config.toml
num_hidden_layers = 11
hidden_size = 256
num_attention_heads = 2
num_key_value_heads = 1
head_dim = 128
intermediate_size = 704
vocab_size = 2605
hidden_act = "swiglu"
norm = "rmsnorm"
norm_place = "pre"
norm_eps = 1e-05
positions = "rope"
rope_theta = 10000.0
rope_fraction = 1.0
qk_norm = true
attn_scale = 0.0884
bias = "none"
tie_word_embeddings = false
parallel_block = false
init = "uniform"
init_std_qkv = 0.0261
init_std_o = 0.00555
init_std_up = 0.0261
init_std_down = 0.00335
optimizer = "soap_variant"
learning_rate = 0.00596
beta1 = 0.95
beta2 = 0.95
weight_decay = 0.057
lr_head = 0.0104
warmup_steps = 62
schedule = "wsd"
decay_fraction = 0.869
decay_shape = "linear"
final_lr_fraction = 0.0
batch_tokens = 65536
max_seq_len = 2048
doc_mask = false
train_tokens = 319000000
max_steps = 4868
dataset = "wikipedia_en"
Each number is 128 + 24 x the weight over its row's rms, rounded and kept within 0 to 255. Layers, rows and columns count from 0. Numbers have three digits each. The size before them is the row's rms in percent of the matrix's.

# layer 6 attention key, 128x256, rms 0.168, rows 84-127, columns 192-255
111:136193087135119107112095084133127137097111103199172151130138118097125131136132126125085122118138145140116144098112118146133094138074205082143137126117105161129117122169116107139114187143116138
111:129109158145153174142099172084168118118139128107127150114150129151127070131136116134124141102116130113159126129140164123132150119173129158090119144140126121124153155115092153086104116122104120
089:154129144135067134134125103112087153131110106099101098160152122124137141109090136149127102071098104122131104128103088129150104104128112148103129142091139078132150113147141145092102143133100093
106:127117138170139098118141146156176139116115179133122108127139139115152154141082139161171107090128149131144140137095155129153118144176096147160116098109125111118128127136102167123149110153168146
116:162123168148119129161142146135119100135158191111104124148176123112095126121147151119135106105117090121090115098121123130108137120101088136122158114152132102156141126125163178085135108098078073
112:103116137150168157133157150116098148088100114099168150127150152113118160143122147129097122111085158129149129070134117144164141107142099127097111109103143156139094139118139138120133159141114111
077:154178112124153115155135149089144104108100124131132135082113148138152103123134083121107174149107142117140116145118169143123136153155140099151136127112135152144099145133136128090129104094094120
111:131146156129091136124114093131113149122109135131108117137087106115160127116128167146171125116117116129135100103165069093149090126112131103125162117101118095140149100175131119124104137136162137
101:128102133139102143086111101121135141157109082113156131127107146142138146110110156157086152126133093141108148098101150173110117105114136117154145158134131095134154096130135106117159146092132151
106:143116191134143129123158166147130113138132155099109112127142145143173106135100113072137150149136108117145138099129139164139175087144118122063125088107156115132130131120153125184124119153121139
110:153146117164170133140153165092097087150095127153165107129191141119119095134159096105139099095119124171106141183128103156112162159173144140105153119114147121129163142137113123097126109193153124
095:126129128181189149137140115105170136085082132089194140098128119112141089114144117101127166164122146126155138120139156128115154124171138122141137125139123128146125139160097129126155132162124099
111:133044118147119137115123114117132138142143141144102149097107117100161134118103115201112111133182124075109119100115151145096102133106140096106116157103124151127119071143160129139196139077126132
087:123118098123133168137165117105126138139107140120115118116131115132126142149134115102094170174135103131117177134115147121105141110084107129126137136115143116130135159136144112136153147160133131
088:120136090128131138116133126138144149131132186150078169183083117158115152152149154189133098153131155110131143156166125125136149104148132113105124104142145115104149143140154067152142140127148116
104:134153073134115167110107147100138152130146092147111120140157150122157147128138106104122099153084103134095142154175091102131116145144115150143132138123132078081163150118120132141114098078096139
103:114112137078096194130140159100131147081135128101128140136106176094135124125154129133089087082123194087134135140132093133127175136106124133141121137157102105165148131103124121108144088133119134
101:139077110108095136131140142092109157143113139166110088145131135101151114112139083135133163122184121128119159086084158129153142103097103129125128127129142145112143089149123149128140092163164108
101:166157138126138139142124129124157099112089166142146107166113137093140072159153108089159114151122142141084150107109147148149123095127135160106157122116129140120097180146113094138159116123096085
097:111123118093119138146137132083073115117147178118132115134099123148151120172121139087084133123122112153142118164145114140156167157129133143093070137123156135141128131100140113137144113183128113
101:160131134108093096119130136180145133104132079139144127078128111110152152105105144113150096119135134107100110090102090149121094129120107139161141159157121165137135086121134143151181170083062138
118:123125143117096139119135125107123177115144102136143156146152131135130132114123127133137145111125117083155151163099108142110160125144100113161124155135126143118154115114142123115123125113183139
105:144150152097123109099114137162108119110098155126106128124149119123143188113121165110134078088123166111169124099097087129175121095120139109092117107115163116140115143133135160141114182129129154
101:093158132106163162152138097103173137127129093123087149110061180125100163108152094149115159186143128104126128094149145133136091167136144147141134160114160157142134149166144117108138134134137144
112:135120149145129141136149147094143122156107116107103126133143123124132127151152148104176080098138156144137154162131131146118154118112091117144106066087154126128147140125084167132120104124165142
111:130136117124154162113126146088157130120133144109121115138127164105134163113135130107075125147130151166088111145152125091130120080101133178119093085118107148132122099141101080103141166127128138
094:138142142147142077121152123147094124176085107099121112129156102070154122103154157125133149129117124110148096150112117125084084113161117101170148114149119088108131147104105139108092117115067147
104:136128137153060119148096137127159152144144154153113129171140109103080159111135136146113143111132114135122148141081129095138132102124069117134144143148137077113117143141195087125158110109103135
103:125160145137186171152140139087153141117109148141129151088128113134132110147117163110113129149123107146166128144115108098151157107178178118089111132089095183132147142128121152162113137080139096
114:117070130128106134119114147140096119108133110126143074075118113082124146143152141095125116162150161164141180104110117138132116151129111176153145139111130143160148129102152146130166148116154110
104:114121171105142129145122111114139133156117137134148125095117075204145132089106106167157084129152094168119142141065138113117134133126161121152141150105140117105134103158142111176132169098168166
080:129118099148110122096132122165133145136117098131121113169166136093130160136111106147129112132173120097105147137089147153127125160080113126120122114156133123104114121136149125157162164095116113
102:133094107153101120140105144150153112110154134155165124101120142115151124160096133137149147060123126121122117132117112131143103133168149131077164109097114136150113088136146134097169143150146079
093:138144155125116126172145128153072091112150125111136140122114121109086102109087109098118154139115150100089129165108121137181127079139104146121156146137140177130108106156146128085128112107084137
106:091118105135111099124131069107120150127112166113137118141157123112126105136118085114172196122141146125134113128112133087183125154131153121136155162169124127137083124099136091118096158171151112
100:105128155142087065133093111167142167111119109142113103099142102111142126146111123148172098129116138116127112083134072113130110139111164139123148112090101101114113099148110095099091134139122140
105:092129142090109152126141170159140120132123114081137117126109157124138101118107128114135118167161104155149155134136146121166167131115137126163114158111139149143113131123143094150126145175092119
086:134146111132193117095126129101188143127117192125131166133113149181091072133141129158144146148126123123155128137184146120112139081155128112110147146131123156150126142117156103142145134115139165
096:119115113116101137151100142166056120136110108130117076131142134096084136135145095137142090133113168121127142168103132112157142174145108148154193141150128112135133138143170134159141110132155146
094:086154137141146149169126143150112071145139063106124124121159144144136118107147108087095137118134121114147115156073124124129167100154134140119167163135144138147125118126155128091119110147086126
092:125140133112090106120128089117081114130132105122101155119111145142084156128137118103097133141143101068125167143127111159125125142154116179123127122092153152107146110125129146193102104117117099
105:144156148132113117150102134136104156132130150172170121131164097109151152121115124087117087107102145092122112087160139112102120099098104140123126094132128101124118090146097162136118135112151126
108:169118134144139140156133150103128098128128154163136132097154093155072110123143159138109121129144133083146144153111147142104135147162160119084147112131134096142154140104128089144154127119136108
091:100103181104125160162151104129141107126130150115124131116126147126116139150143152083146084112118113113127129109135112125130137122126151166096117082123131132151108129085136182112150153123124083
# layer 6 attention query, 256x256, rms 0.198, rows 85-127,213-255, columns 192-255
081:114137141202140132125169143124135148133149113123085118108132107154143128113170103136126139154105140117106127143152151126134173074146136150104117100122140129159154174092103129117144129160136167
094:091136118095128112141153111130142140144140142089145125118149129101146128083108171126166164106111115088134136090121137157142127159138158087128088119144150087136116146116152091164143143106124121
092:121141124122077094163122127151133141131125180129103148165166092102132121112140136146107111153094133114109127178085073092082089113120136144103116161154145164132107123114139151143106115124117153
115:165148126158141088118124106110104179161154154137142129115125066080104135139172137115173118123148154126152124078152152140142136156127134125101116140123137077137134087164147109113105122136122135
108:112122128088155174119123154111125135147179127127122130155131148109144130145143136127101096094108176160142132119132136184142137127143148148143177176119114107163127148127126069105130126133153137
101:122122145105127149132118146100102127108137131152117170149099144136107131055117120097093137116105146071156158103113093156144092114138108148169156117126133179114116145120080116142138133129145150
089:129114131117124118127149103136136127197103157144139093124116068101138124131133112147121122118148119161115130091111120105140110121153159135108140123113124115122147127113111124129090156112139130
080:139139091103123148122144093134090138141131125125101113124112124138166112096154118134146142140160127095119114128143117104055141159090126124130164152126125136167168090119143133155150143110154066
111:165163098124121158143163134110137114148122154105140159145161064118121137114145142169124168106127128117132125135165147114158156111153130131117151117143124120127176153169091141142118115138176090
142:131087138101115112070118129127107135105170125131117124084130100108122134149166083171135129140147135159171108128168141145144156096160117093073108143118140081120154155139146123155103120116166073
116:115161115137142095175151118162123132152087122144128104142153116161139128148098164118114129129112120094076103153099103120196149114104130176151102157143142113115122112113126112123115128121173156
120:140138100134158133144130123101151115167109140140125136157143155191149123125074123130135146155177127079104149119106141124123122089118085146137117163131193156053117101174121161131124139120127112
094:134162140124150132127131123131109121162116173118111152126173112142130150153095096112143144165173139126139108147133119130135144127126158141128099148154124133094166139121126162135125165134153103
148:166104124126134130108121097141103141121147103135103136079125138113119155173121120123118116105135114160172115127140139166115156130161133101063147139123123094131141127125117083126123090092140110
107:114123117162124129124143126103132110130112135137111165085107170143117125112139120146089156102154173142129094103130135146138113107079091095096132125107093159173124110120139100138156161138118131
107:154124067141154084122115083158142133156113108106112137099154139102191111123093088142136159118149133148098103108120134120177134133118119121137115109074157120110194137125121119115151159121108157
096:129175130107147114090122098118151066103104104121143160129121118100158128149117158124133124118130150116098150092129113135136113126110112095084130152119147104152109098142123119139151162115163159
103:146163126174159096137120111162120136111159156124139126156152117172066180130140148100139155110131111153191118169150097084150168121166159118097093130146115072162107066095125113149093119099128168
100:099129172136131133138131146126154086127147132145138113112117103132080168156147100130112116155161094127143087131154098106109114128153160112158133100140113122149159142140157120148086132094187127
170:128136131145103131145137125110122111134124130117147108160113175149135122063144161108134133135120156106088148101103112095126095162080136145187122102131127182107132132107132129094125134163102151
121:115116095143146138173109094157120132150107139154122091130114123156188114196119089134116132100111107116122117126156128099118120051167142138125131140092146107121114161135138114132145133141138137
096:150130161178133099118154148142148137123104110097138156114176098079141088124132105111146082144082146155148105142131120148112118145106132176158109087101146131134138120143124119120118110104109149
086:111123122139128135127142095152072134149120171128130171131151109135131150138129105138136135144118167149158125096130124094129126117098131123153120146133098183114145115065111122109107140128148188
109:062141131085142145158142135131136120124155118137151142120106134110159123137134138167064183110118076114114079156127117097156130068158117122100158167111122136115186107145135138168129156107144094
095:127177112080106075138092136126118084136138137106097161132109137132117120114109143135136128142175106126119100103146111111118136128099082098097125205157159178099128089104144124158164136121138111
093:141096139110135122142150156113135155130091134115103116139090151125125060112166140120142099133091112169110097146165139112131138107109131128121137146145134146166117201170146122127159116152095118
098:141145134137135142128141095107096138161109110097119151166121115133125134150145111139106169102157161091181138121123161160097102125154141137092095176133103132182119159132106137154124164136119134
193:113123141116136115126112106138119100188157094107109139104143102126144132158113095146138140124180115161137057149134141139107173129143113135126139136093140097108159121132136134173152137111114109
094:144159088098132136073115136173121136122156142116159137116124119112150122154117149128153123154132147155125112094099144143143129139083113063123131136109134130105134129161150133095110146146146099
112:126107126131112133107106127090077134160111142112127134166122127144118112149151167109146087140162087105167180130112129113090112121151096099134097148163138106106098190139105145144112126129103121
087:147136135154105131148122117143094118163144154154127125124161093158135134126069116145138137121188109069121161127149123104156107118133116121120133125112156105099163119148108118112107149148168103
105:081119137146145130116127137171163134129148123121126109116136099090120116127168100136131128128154160131120123130106137132154146121157104110115158114135119157131123110137114124142192154126136073
085:133123121166128114120136109145114142158169162129130103137153102134119115123141137103135173119155094147168134137104129058102148126136198155159142057133144104158127132093106169160120109107157140
098:116112110129142130160136136165105143127152104150128118137142127100130111138126122128110105177116149078080125149096132116072132097140150135159110131143127114103167121113182105105109132129140117
095:186100084126156113100153127089113140150110144134167122154142080140155109124098153117143084129164104150148155107160143127117148084164116108160137128124190118096139181197164157125165100141111103
111:164132145136113129121140058124112117138084123110120150123160095141112158180105135111110146144144137094159124135122100072116116155131135154118126106161124131140136137099136137110066120142112124
128:121134131125121160127119143141114116090135099140114120103128138168094148181137130136128117113110102157166130157142133107116165119148136115067132175147106115115091130103116131142119097081165131
095:188113068160135115119147149182129163120128115105133118141125067119142124117107118123135133137134123127146101172149132123115115111166152116145172116099164110134165151155145104080107092135129125
123:168113123139150104082149109153122159167129151136151121132142094134113139146142123124146122160149128120109124162173160123151134133100109146141149140123128132118113152137116135115125114143134083
120:109142107107119140117107105119140147132139138131110068118124140113158139093118136157096160108101150118086131105137123119148111078096135126113112130119127138087128120102109132109126132146096115
087:106122141136143146161147158142150095126139116081103136138118113116099124120133136134154072157162180129157144134165099160148111112124130136121110099100139087115066139132120119165086099164150108
173:130124130113117111098130111120095142115136133101113126119129077118136098144159092145116117085111107165137102116157131161121152136156141078066136119114136069151151128105118120137141095126131108
149:102136128123131125161131154087144106141139128139161105156114159117114110086121143105141117154133136092099139115111124085132109106110105155184112137131130173105137133163175167124123151143104169
077:140147184170139137178158145109098113130087144130118121155149148138120146116141111138119101110124137133176143144132089140148143118118106123114135152109117126129134141069129119136135135147142149
094:092146138108113078092125108154142143152139092146130104120152112089169154117129124138141126160133106135110135116139148132097115133116105151127126142074143098105124146184164107162153162152142156
104:138115117121127094152118082148168164107154128155110135116090095106148123123152129121143094159136136133088108114119150177129129082109135133125085131105131161143075141149158114107156131127069131
088:134083131178132134153153118113146112095126110165130136119142093117141124131093143121169151117185124155141139142125117167115129100153098138067121143069145107137134172128125081152177141125114128
121:142122101117094150096129116139139080141152077136102117111147111131148154117131137109140135109161120132129137137123118131132155108149172170148162148143143150111130132129108153104153158165128150
095:111118118128134156095147152099159156131161157165105152115174093137073112144146116125142127106165138148147119126131126153121077081112119175127156120106123111129148185107098144096132099148154059
089:149124084150103148102113089122111141102091159104197145121105176084143120106082121118134114119111135138137133111118146140171117146151097119167144129136128137135133133211126104112153112085122138
087:147128138085095158164141119105104116132164168137116120145110103122146152127089117134121130122187091123142124129125133106128126156097149111142186184118148138153125111139144116123138151126111090
115:107098100179119129147106099099101140128126098111149142160138124108128102117123152146151120099129169101118144152167095109141146163148132111129198149143134112160163133066108111123069091121116088
155:135103101117120133105148135110147108140141112159134148089137077169108134170122112144140141137185151131133121152122118142126154130137129112077163157135095137129110132093151128114132137152106116
104:092149133163112151131182093132128136143126157110089153127172133145116175133139124122108103081116102131168134129107136128146093144112109115117141152133117140128147126065136101109149064146131126
110:113131125139114110127093133200150122139107133135096115107100102113143138124102175144091146182111113172142142108093110129108160140142143199166133109117133144089122129140172133154144165090139173
096:196102121151165193167129133138172136086161113124133163125122123145083112130123135194178104148166147137103106125134091125119117107139142121130118143127124153172127136106160147098113141089153125
151:125151136101112100109083127098127135185136101119127100141137136118126144102148117125150128141105113195070117148131156132111140143125123148120162141138068153103149117118124156128134089140124121
104:133071142142163155124107126100152118088124119112151102119125112125135100125143128130117165124116118136120159114087110133119139166118138131082166165176105140154129117127087137108147144129206145
092:125123151135113171121117158093123104128111142155082083127142130126094144099090136132156109100124118140151136109157126135114103123126103110132130139088130129130086155080149157108123177088198101
093:091127096167135117109106091129116090136114111119129135100118150156150128142092172134134118136138136133149142115092118130128127112129148161110095109123121147107134135130115100100136149160110151
122:105155121116150111153132153130092100124131113127108176156122183133070164160141120115156104118199144106145094135157116114154100150133084085128089180105066102126133153121168137109074106117109093
122:151105096139102138106142161130143100166146098143158110121160120123121111147121140139130132155160141137137142159119126113139164153120132120144185143103119174133123100102144112164132160116118150
150:140128158141132096151120141113110123129091135105131096158116132127163119097119123102095135117088126104103145106113148138098137154125141117163106129109157116120105144169163095134109130093171129
113:129137157123120162140143121092106119160108120156085136138150115176123163143125080052126131079122096099142153120132124123141100103095164116101122149164127139118113131074136133102119117189139119
121:134065088121138122132147135100146098111107113148107126144131113040148122107141118122139148121156124147099110073140118126138110146153096123133132115109147131133127091143107086076138124125141119
086:123128134130099186130126139104107091079125153146150155107134134157090118133115146125109141091171131138127095107119132107139130091075136147136120148144090170119141078103123155100098118147173085
106:112116142103129153184126158095153151079152166140135108148080141122127111114120127107108134131138140132119133132134147147200129142152121097128107134155127127146146171092155137129134140132135104
108:141134112138149092125079174135151129135154073129112149106116090157105122134136124138159141144153163143121112160119139143113114137161154165120148127126148146127126150147116164146160173110149101
118:133117210151161147151066099111107171124112164132129100106144120111123120143157126139122089072115108115113139097123144117139110124126117167072112108159099101141100134116125149129143062163139124
093:129125148115105162186133135137116092139120133110134167133130166163122112185139131108127133159132151113118139123135140144127180106126157174139102153170112167083169105154066081121115142162088152
156:116113091141111179094140122111132116109142146165134147104154072138126137160125111144154120129156141118140134147153097126148161132130122107070189138148129116151100127051110151110145145168116100
086:111154134103159127108139103110160125130112108116140078114162076170136133124090112136141137138144156193108132125156149133138105090126128097059107115079152183120130140163137125132120160129120119
096:149162115121167137146112099108153147141104095121129118127111145104121154142138115129149102136126153089165148124160125144136115099172151131114071122108117132122150188140106124103090101138084126
101:161087148119175126149143111134127135150156155125104075162114134106120131121166071070138141172146174124104159083147121134105105113093131178135137146149131140142112118132143129180110115119155168
110:129124109100143071120160130135187130161151133154112120112124098100182115108150130177140132125120117120089104124115153103123132126112142139123109114074168164104155108155150137146159150149117079
103:095173125143156199115104164106102089105150130139102133142166109166118159174116115091122108107148088157163173130138139129150097147112098167117108131109139119119153150085108118134105138112160114
102:079112120145117139115150135133139147178136143102136119147157144146179107122157160117110136122151139129118108106090134169097131104135134089174107127114081098096149107095090094104143119133131122
106:161092123136135106111138104136120146151106144087114105147143083113122129117107128134140131122167148142131109126142169123129129118137117102128119096084141140094135199136131134137117164077142118
110:143125076141147087113126118166113080121118095140178149148108141130114112145161162125125129151136158085090096164133109152107125143102175104124124166143113135132131146106098099098115151157152125
109:132147102132104104121151144114139129151139117125135165117124132132129142160133130147113142161101098142097106146111125131119163161148107146168142134144069153109144117126129120117154082159097173
104:166139153144183157165133133130139160136105134154158090120159106116123174114146109064151145084167123157157108094152114112113129122154134109045112129129100118147124137062125148068106083111167099
105:137140144149121175136141125115085124112132126179161106146136123151101146172165100149095127104146130106147108144153108093114167118114160136141145120165135140097098135062105139116097094151151077
112:058170135104134108115115139109146081139108128076116060138124158124112129132086139119102125150101141130121116134105152116117095141116094088118143108119139096129147134118141104162122145107172132
101:150130151122149123073127162122115136117135126125164112130119094114159101135158154129170105074159134167155138125138144134105149157141077090066102075088096155112144176144125152172140157133124094
166:130114095132135132091163117153109116086144120128109166089135110113094127180119126162144148124136145146134103135118118158120113116118110145083148114100125121157120131116090152112153126148083149
143:104129140125116116158109130118162108089132123117102072110097128105143092090072133130172131123138156094134152133171137123102142112132107092137107143085169141149125103144161119123136157108121072
# layer 6 attention value, 128x256, rms 0.182, rows 0-27, columns 192-255
101:152158131131119137135157115132156136113122142076107101123138140097115098125136131152130146101097104158110103154080123129108171155111160143133112161104128097145142143110135150116119080150118123
102:095142124134189125110095159113146134109139118130144077116123181100169147144143133189129117125146121172141116120080150094164093129159112153134130132148155106123136146122126147140115125147139105
101:120150139116097124182090112149102133105150133105134122137119126131112163148117128138111133142088107141095145099149158077142142124093179133135105170103172117076136140138165140172113114087103130
099:130114151098122148139136130166140157142171111112126069158146131132142084092182131072143116114152149148170120084080165081164155157140127147130111144152146119125110138105154160164122118137137117
096:133123118101131150107145163140123146123117123075128137117119130153092144121112115164120131127159145114120115153154139141106106174130143121136104124171093115122087108137145170125106121160134154
097:129111146123140150106147145165122164116147101093117135131117162121132107163147113128155115151174167082143117115170124113144177102090152164177155112104115150150110138108111127107107138168108123
091:092152120133167122122077100112138111121105112074157156115144145136132158111140131133108115163147111097124119152173114174118131173136135117112112119121053169178118121142107121129127121154070122
098:117117146139135140154164120093154124142110109132099109151110154143089172117148151187141122108134108103135160091083153166171085125167160107143108107136155129112116093145123149113160158114135090
109:136146140126122102141136112118145098125133083144114115145107106092102167130140148126119114095129100118125113103121111152159103129155095119150107128113133124135156125136099151141133092158101119
102:170076142124084151120140112127148114116079125111092078136085136133152096174136138114162158118115108168091142147122121116153109163106154172121130093143108136131132138116127148140112155173108126
096:148121100088127107109141114121109065158123143109112142150113141132130106125134122132133106165090123156138149092109135166130137134148087114104130168102121120143171096160103155120100128156113118
094:095095094121074107141102137121154121134095083085092120104127129155131143125152154151139108111141108114151148159107111170112151125150139091142126133149147130061119150107143095093127105121139110
101:131153139122130130097118118150141130108160116156137098112158132168148179132116113079156172148114120141137140138137111073155132138103116172150127121111148100119096118122159141127120175125107128
098:152127186143112122148102119152116128131147157126178119153143138157123111124127160104136131124119089123135162102167155130163132137110140153160121114112141107156130133129114124095146158086139093
099:152109103186130125167128109132133134113127139124123124098119105121159147098153135115145106133115115125107139093062165168105136139148126120115112172132152146132145164109129176131167115095120160
104:077179145140148095119127109111141162134108130162160133149121123136151152121125086177135153080101107127151113113117112121144127085135099079120180143142131115114122105130166135169184170098113146
094:082134090120176149102125161137124155121115138117147142112154114152117137069096160158107148157082130085150101141160128154112116126147117117099097167158146167127165137084101126114105137190111096
099:131109109124103119138140096139153117163154130131117100077121063136114143136142147104121119092146139168086179100154125105142125150142148169153137146172178096140083162130122126144088119114105114
099:124119099122149126134120127137123162169149137104157155171125136142129111154165183127137068082148126108131128113145151084116107144083091116134059133128102155072129080140084146099118118121090172
098:104123139114141184099160103115121155126111117121137128118114164134139131162142098162111144162122087124172150139146131107130134098084139130143171103132164107128143121105122170145060150113140117
091:100146143128174122131191144153141145154088087144107161110115109139108117154146123144147136186109118138124118089114140156144095126136123137134154142083097107103107105145139165114117121130133122
101:067116100054125127156132141106124084096118131112169130106186167144135091155083131145128140122122155148111081077130153162107169131160131140084099115130117105112115106143140149142091070113155117
098:110137131096160108094122123113142109135112165156105135162161132140159154166111112129163132199122127089097172103132113141119159197146148143136181142156122053079148143124109100156147131114160117
101:136107163123124112139139111102126152135136105107117188087112099141105130164106113116169115116149161140119158166143160122158081161123121122125118121128106162131150147096070126115100151144141139
099:159115091156129086163187096153139145122104143102128118147145175159162150126150109111130095108101115147104157123122114107176147152107124101139104138103110112111107156134137137132104134160138143
103:101100130131138144115140106148106113157118090131128144133144101160129131110171124141185131141142119173189109112164129113136103104110095123111126107177089157125158134152116162076079114141133127
097:128121129163110112144166112139152148154133133130172142123129107121182102124185148159103161137118160115173142140134110113081171161119156127098171090168118127163156107127148109169162154091160122
097:114116137080148151137086143152127116125137089127106102138135136110113122158118142153111140150099105142131112092115143088156168151128139096162103134160089148089115130124160144151122152122150155
# layer 6 attention output (transposed), 256x256, rms 0.182, rows 0-27,128-155, columns 192-255
104:129166094163113170128132139129110121160105131079148118112150115115117095129100154167129134129132130129138147148115097107102139136126115105094147115147109130127131153114184123147086122128136097
109:181133100072117103095153146139137126117089102096160103121134082153146068128082112153111121125172122157112176139148134108153133146133101131126152153096163095076121171136149100111132144144143126
108:093141154116148104165111139108164157103105102128081164139144188105140151165116076152121153129120127154124138135138148102135154120102154140174143160144164123121133146126129098167101119132167154
098:143134125102137145135105153177169162106136121107129099116163160144182116110126155095130134127124178150116155107149110121125154110186101156156130095161133142094146142182125171102104112153153123
099:111115129145156142133118161115111121136156112102130146103068152135151142099138172132097147108114090140165135120121126181124163153125106161123142139133092159098084111113125117167137110097161161
113:115121138152127130135124120141146147101101143116112112124079130107142091130143148143111130114184149128129153137099110112122125100112112144133141139107113145118117164144098135130143191143136104
097:081151143110134119111142151107150141099129154159141094139118140134165136094164121160134113130144168109134095136121090153105098128140158147139130132093116135129140084129140122118101142155150109
100:080098149141150094126126145182117120123137128121138106120115156125158161107089095144135178128112103096113081133123115137172120137105130165162125098102111123131133121102124108152122129103175138
106:092107078124108132146103118128115154104146132127120132101136114093131130133142125134112177094111110119106116136134113104124164098151131131101132081128097159139153141119132183155118099117124093
104:129155114132180126133133120141076142149061118110106135114132107130107129148148153122137166127124125139159121153140117096128145138142118186113102162117124107165075138113143146146118132117154112
105:145132104089133117140148120135123078145077082154104114142122151141103091158079111101117132125131077101116141123132135104097108128138074119091108140083147146108140118156169153137149131147113111
097:098144096116122093156117151130129094093108100109123148153160130132126095091112108129119155109085144091138119118079138170131128095155132113128111134111142122143103103165160134150066124118130107
102:125129180128109081148151112150142128148159147095135112108113102117157148153096130140119139115163109110168163152120087115143127153110161155121115127139100140122150153124145177103174119154133117
098:116132124128147155096109091127071140160112140135114129112125116172123088123109109114105135114123133141121095145132086123148107134092138120151092113134077148153120190134120137105109133104122124
101:144129123122123112152125111168125099156138141130129133138135168110101168073165101082155155149152178153130105102100102168115138111137152144119154086131158115135128103093157194151148114155133096
106:115116169160115074161196122125165134129103119114160109099143087125072110136084149149116145129126137141133147155107134178147127097097148084114139120105128115152146126140163132172104131137150128
111:131110141115189105119133144093155122109086137123145144099078111122105147101157147141121141130099116145182133139136113142110121144118163108130125136130073158145168112140135101152133123129096092
097:139127100116097113100129088134102120121133117127159140146159135141130187120157128140104074195148072155121151119114137145138161116079112153160158130118177117123128155166133190161095110100150128
096:060133126112132152167114124112130132130092129108163095169124125132146205152155117113164109122124155138078130139146218084133142144152092145128097122132084135103126142138134121108179147102135134
106:143130124122134137130096096100130132112150109099115127080081138161132107094101163107124117113126104133104140149146082100188108128083111127118141152140108111119127145137093132103143141110118146
089:145149139179139118122098150119110143124131156138137131183106123113104126170120127165104129104093109092068130109138142110104117140159107098108146157131103136080121126098114135138154141122176138
108:092152117149154133112127112152159103138130098114121127133156111147133113094131086147083169133112103142167127124154151116158144135166140101117182143138130136116077111168128128106122129158122095
109:139127114134118100096134125142141145163119130143136136094111151133103138109123142120110142178124136151155103116156151132136149134090144133138160139125095131120142118127106120101201093135142130
100:167170133149136134108083153151143134113121130130121094152139113144146123122189163148077141123114114121165112179133070125182146114117155129145145146144134129121120105094125126153113165155125128
105:105121129192134093111164139162099145085123162130128100157136140183110130190165116141093143108127117106136115132144132080157131164099115127130116108133130117156073148182112105131126144119160111
108:149139097092146141081113132139135142132146121146099130127119113103129144133086144132146154135076062141128134129132123105128146109157143116104129113138124144122085125171112163114112117161119137
105:147121100150112145159170156135132125108181103084102117147120107129125109106119127068115082150130139131117097141130125115147163155159147111121148109074115120144170163092118138139143117143136105
100:137086167101146115120134149098110095157117168115127118147118153151096143133119119106121143154108091163119104172118167120130156116132161120108135112133130107151142095150139152128110143129127110
097:118133159100097109110113118104148113125112144121144130105103139134154144137149126100140104112096120139138108080151185112087176138107169134135119144089135130094128100144144140112164119150110189
095:098175121154170145145125155144099148148139131140117091120150123112118120128123078130134130124146147146135116137131143107121086133130150140124064126158138131151120146105094109145132161101071135
102:119116076165124130113133128154115088159157097122113103098098093162106145127115129145136089138139161133127112116093138129122143142146143121088104147126135127108105147136164123138147113124073116
101:098150145098106092157130072109114096152103122110129122177145105102122139123163147106121137126127131125115098118089135143173123122134151139157106163134140142132139129090139104190144116100115173
092:131124141106100147127123120114113117131079125091186120140151062135109116152124103130129156112110097164100171098164122168085119116135108150122120184152103100163154114134129124065152132118141119
086:115123170122109139123150141133149144124146099165120125128112169140125121145186127129148167130134095117147139132117162140153103160125133125118129162108132133145117105148148099139125064158134119
092:170148134132144164132176133129136111147173074147078097154103075183093159173095138138136162146135110107147122140170080127117135168150154108119107144128105145139131178085146123151130141087115142
095:157153117123127108123121098091112153097104150113093125128148099112107092141118148170108182140146134123120159143108117132145142156186136084097093182138116156119120121111096146150165124152102122
102:168155161159152174125133154140106142171158141160120149148154133143112133105117140099142120153113161134088124133133125138178087154058128136145143136123114124152119144120136095121079136107149131
096:145151147096118154123155122113182133136133134112105131127129100122115138124130115092141105110128112084097109078091090135134108167128114076116135099148124118101139148138124105145097084156116165
095:142120173146131098164121118092139156155169130114122130111103153131128139099158145130103148090140165173179094087103110115136162112118100158116158121172117114113149073092116107134142128129143152
099:169106186147132110124126131144164096145149127106110119123087131071140205155111123159115060103149132147114121135215131112089118135159147145150126098150117124104116120077111099118149114160159170
093:170083117104187119120122157124132172149128097112140129134118147099093146165167120150171122091106149109121113117123166123123146156130137097144178155149159109102156132144137099094098120127143141
102:171129153089139106180132111138146092161130156097178141102108120124166143127119143112122142111135170114118120136136130151143109155166179114150161151127171141123106108078101143142117158176104140
100:141142120152119145170131148130122174088080131122166111094117145117103145152109129173126129114125113121121125088116134103120125107110157141147155117130116142180133101109066105104160147165138153
102:149158120141136140123108116144143184121128110130090128131121149169158123142151106116102100157141145085102092133108100114099143126139122145114134125127130078129113102138132126133141122094141141
091:097129128143130151094126124080142090143158114149141088117110077103075122140094149106124095145113126167109090159142149138107100106103123098099083140125146118150153120079119143077148197144105140
100:117150159141136138155143129143135117122138140144161120173120118134145118133123134118150120112132134127114120179116126103094175127179146119134137140132140138122120122127107070149112141143128110
092:133121138163111162106147141104126162133119153143116101133117110096113104115132156163102119123131170131155107148107129118129114113159181125089114171143111164118132070100102173149101096126155095
097:104149106085125150128184117115165128130076124134142107140111097104121153131170110143136143153098130134149147147127140144109128102142159149178125120099138136124115133151148122133134106115133149
088:116147140147120145124128052138143100138120118125134091126131159152145137108115101116112116130173159183170115140138144132150139151106113128139121121131141144180117104107112117119122145167146173
095:090140115130121137139135155136127172099145135144144115170083136122135100157116164077135104168105136095132091160122110128121159105109136142095152159101090122131102118072104140119136108117121150
097:129171128122141159130091146160105099135175118155151078151169126130134120126137124131143165088152129097143122120155153180138123167135139101166121117141158095133154161130122145118117154104113113
098:119094144105096123101129166106136093134140111113145156115130119169110120137088148087138134115133143123108113110090126124152119148112093160129126100139120178124109099093111118136157149110096131
094:181106131103093131174112148061148093105124161111122136141125085094151126119160091102115117144142134121128110124094092110131125141131141128133098103164075143106149126119143150120111107088103116
099:153117144155153109173161099103106161105145099113165120147116114141137098133141121106141120161190188123123148145128144135075077168086148125136108153109107104118158134143091080116134153095137130
093:119139128081109142121136088145168146173045180127138153128122140126111104204137122190104137126135142125121145172130093115106088105160115112137115160149137121085118122150120119144143139131128141
093:070151160135127136118116120120138114124162151137102103137117132154151122115157131100114132137115107155111141074159126135150099165119094149161156138137129171088133144119114086164156131103150172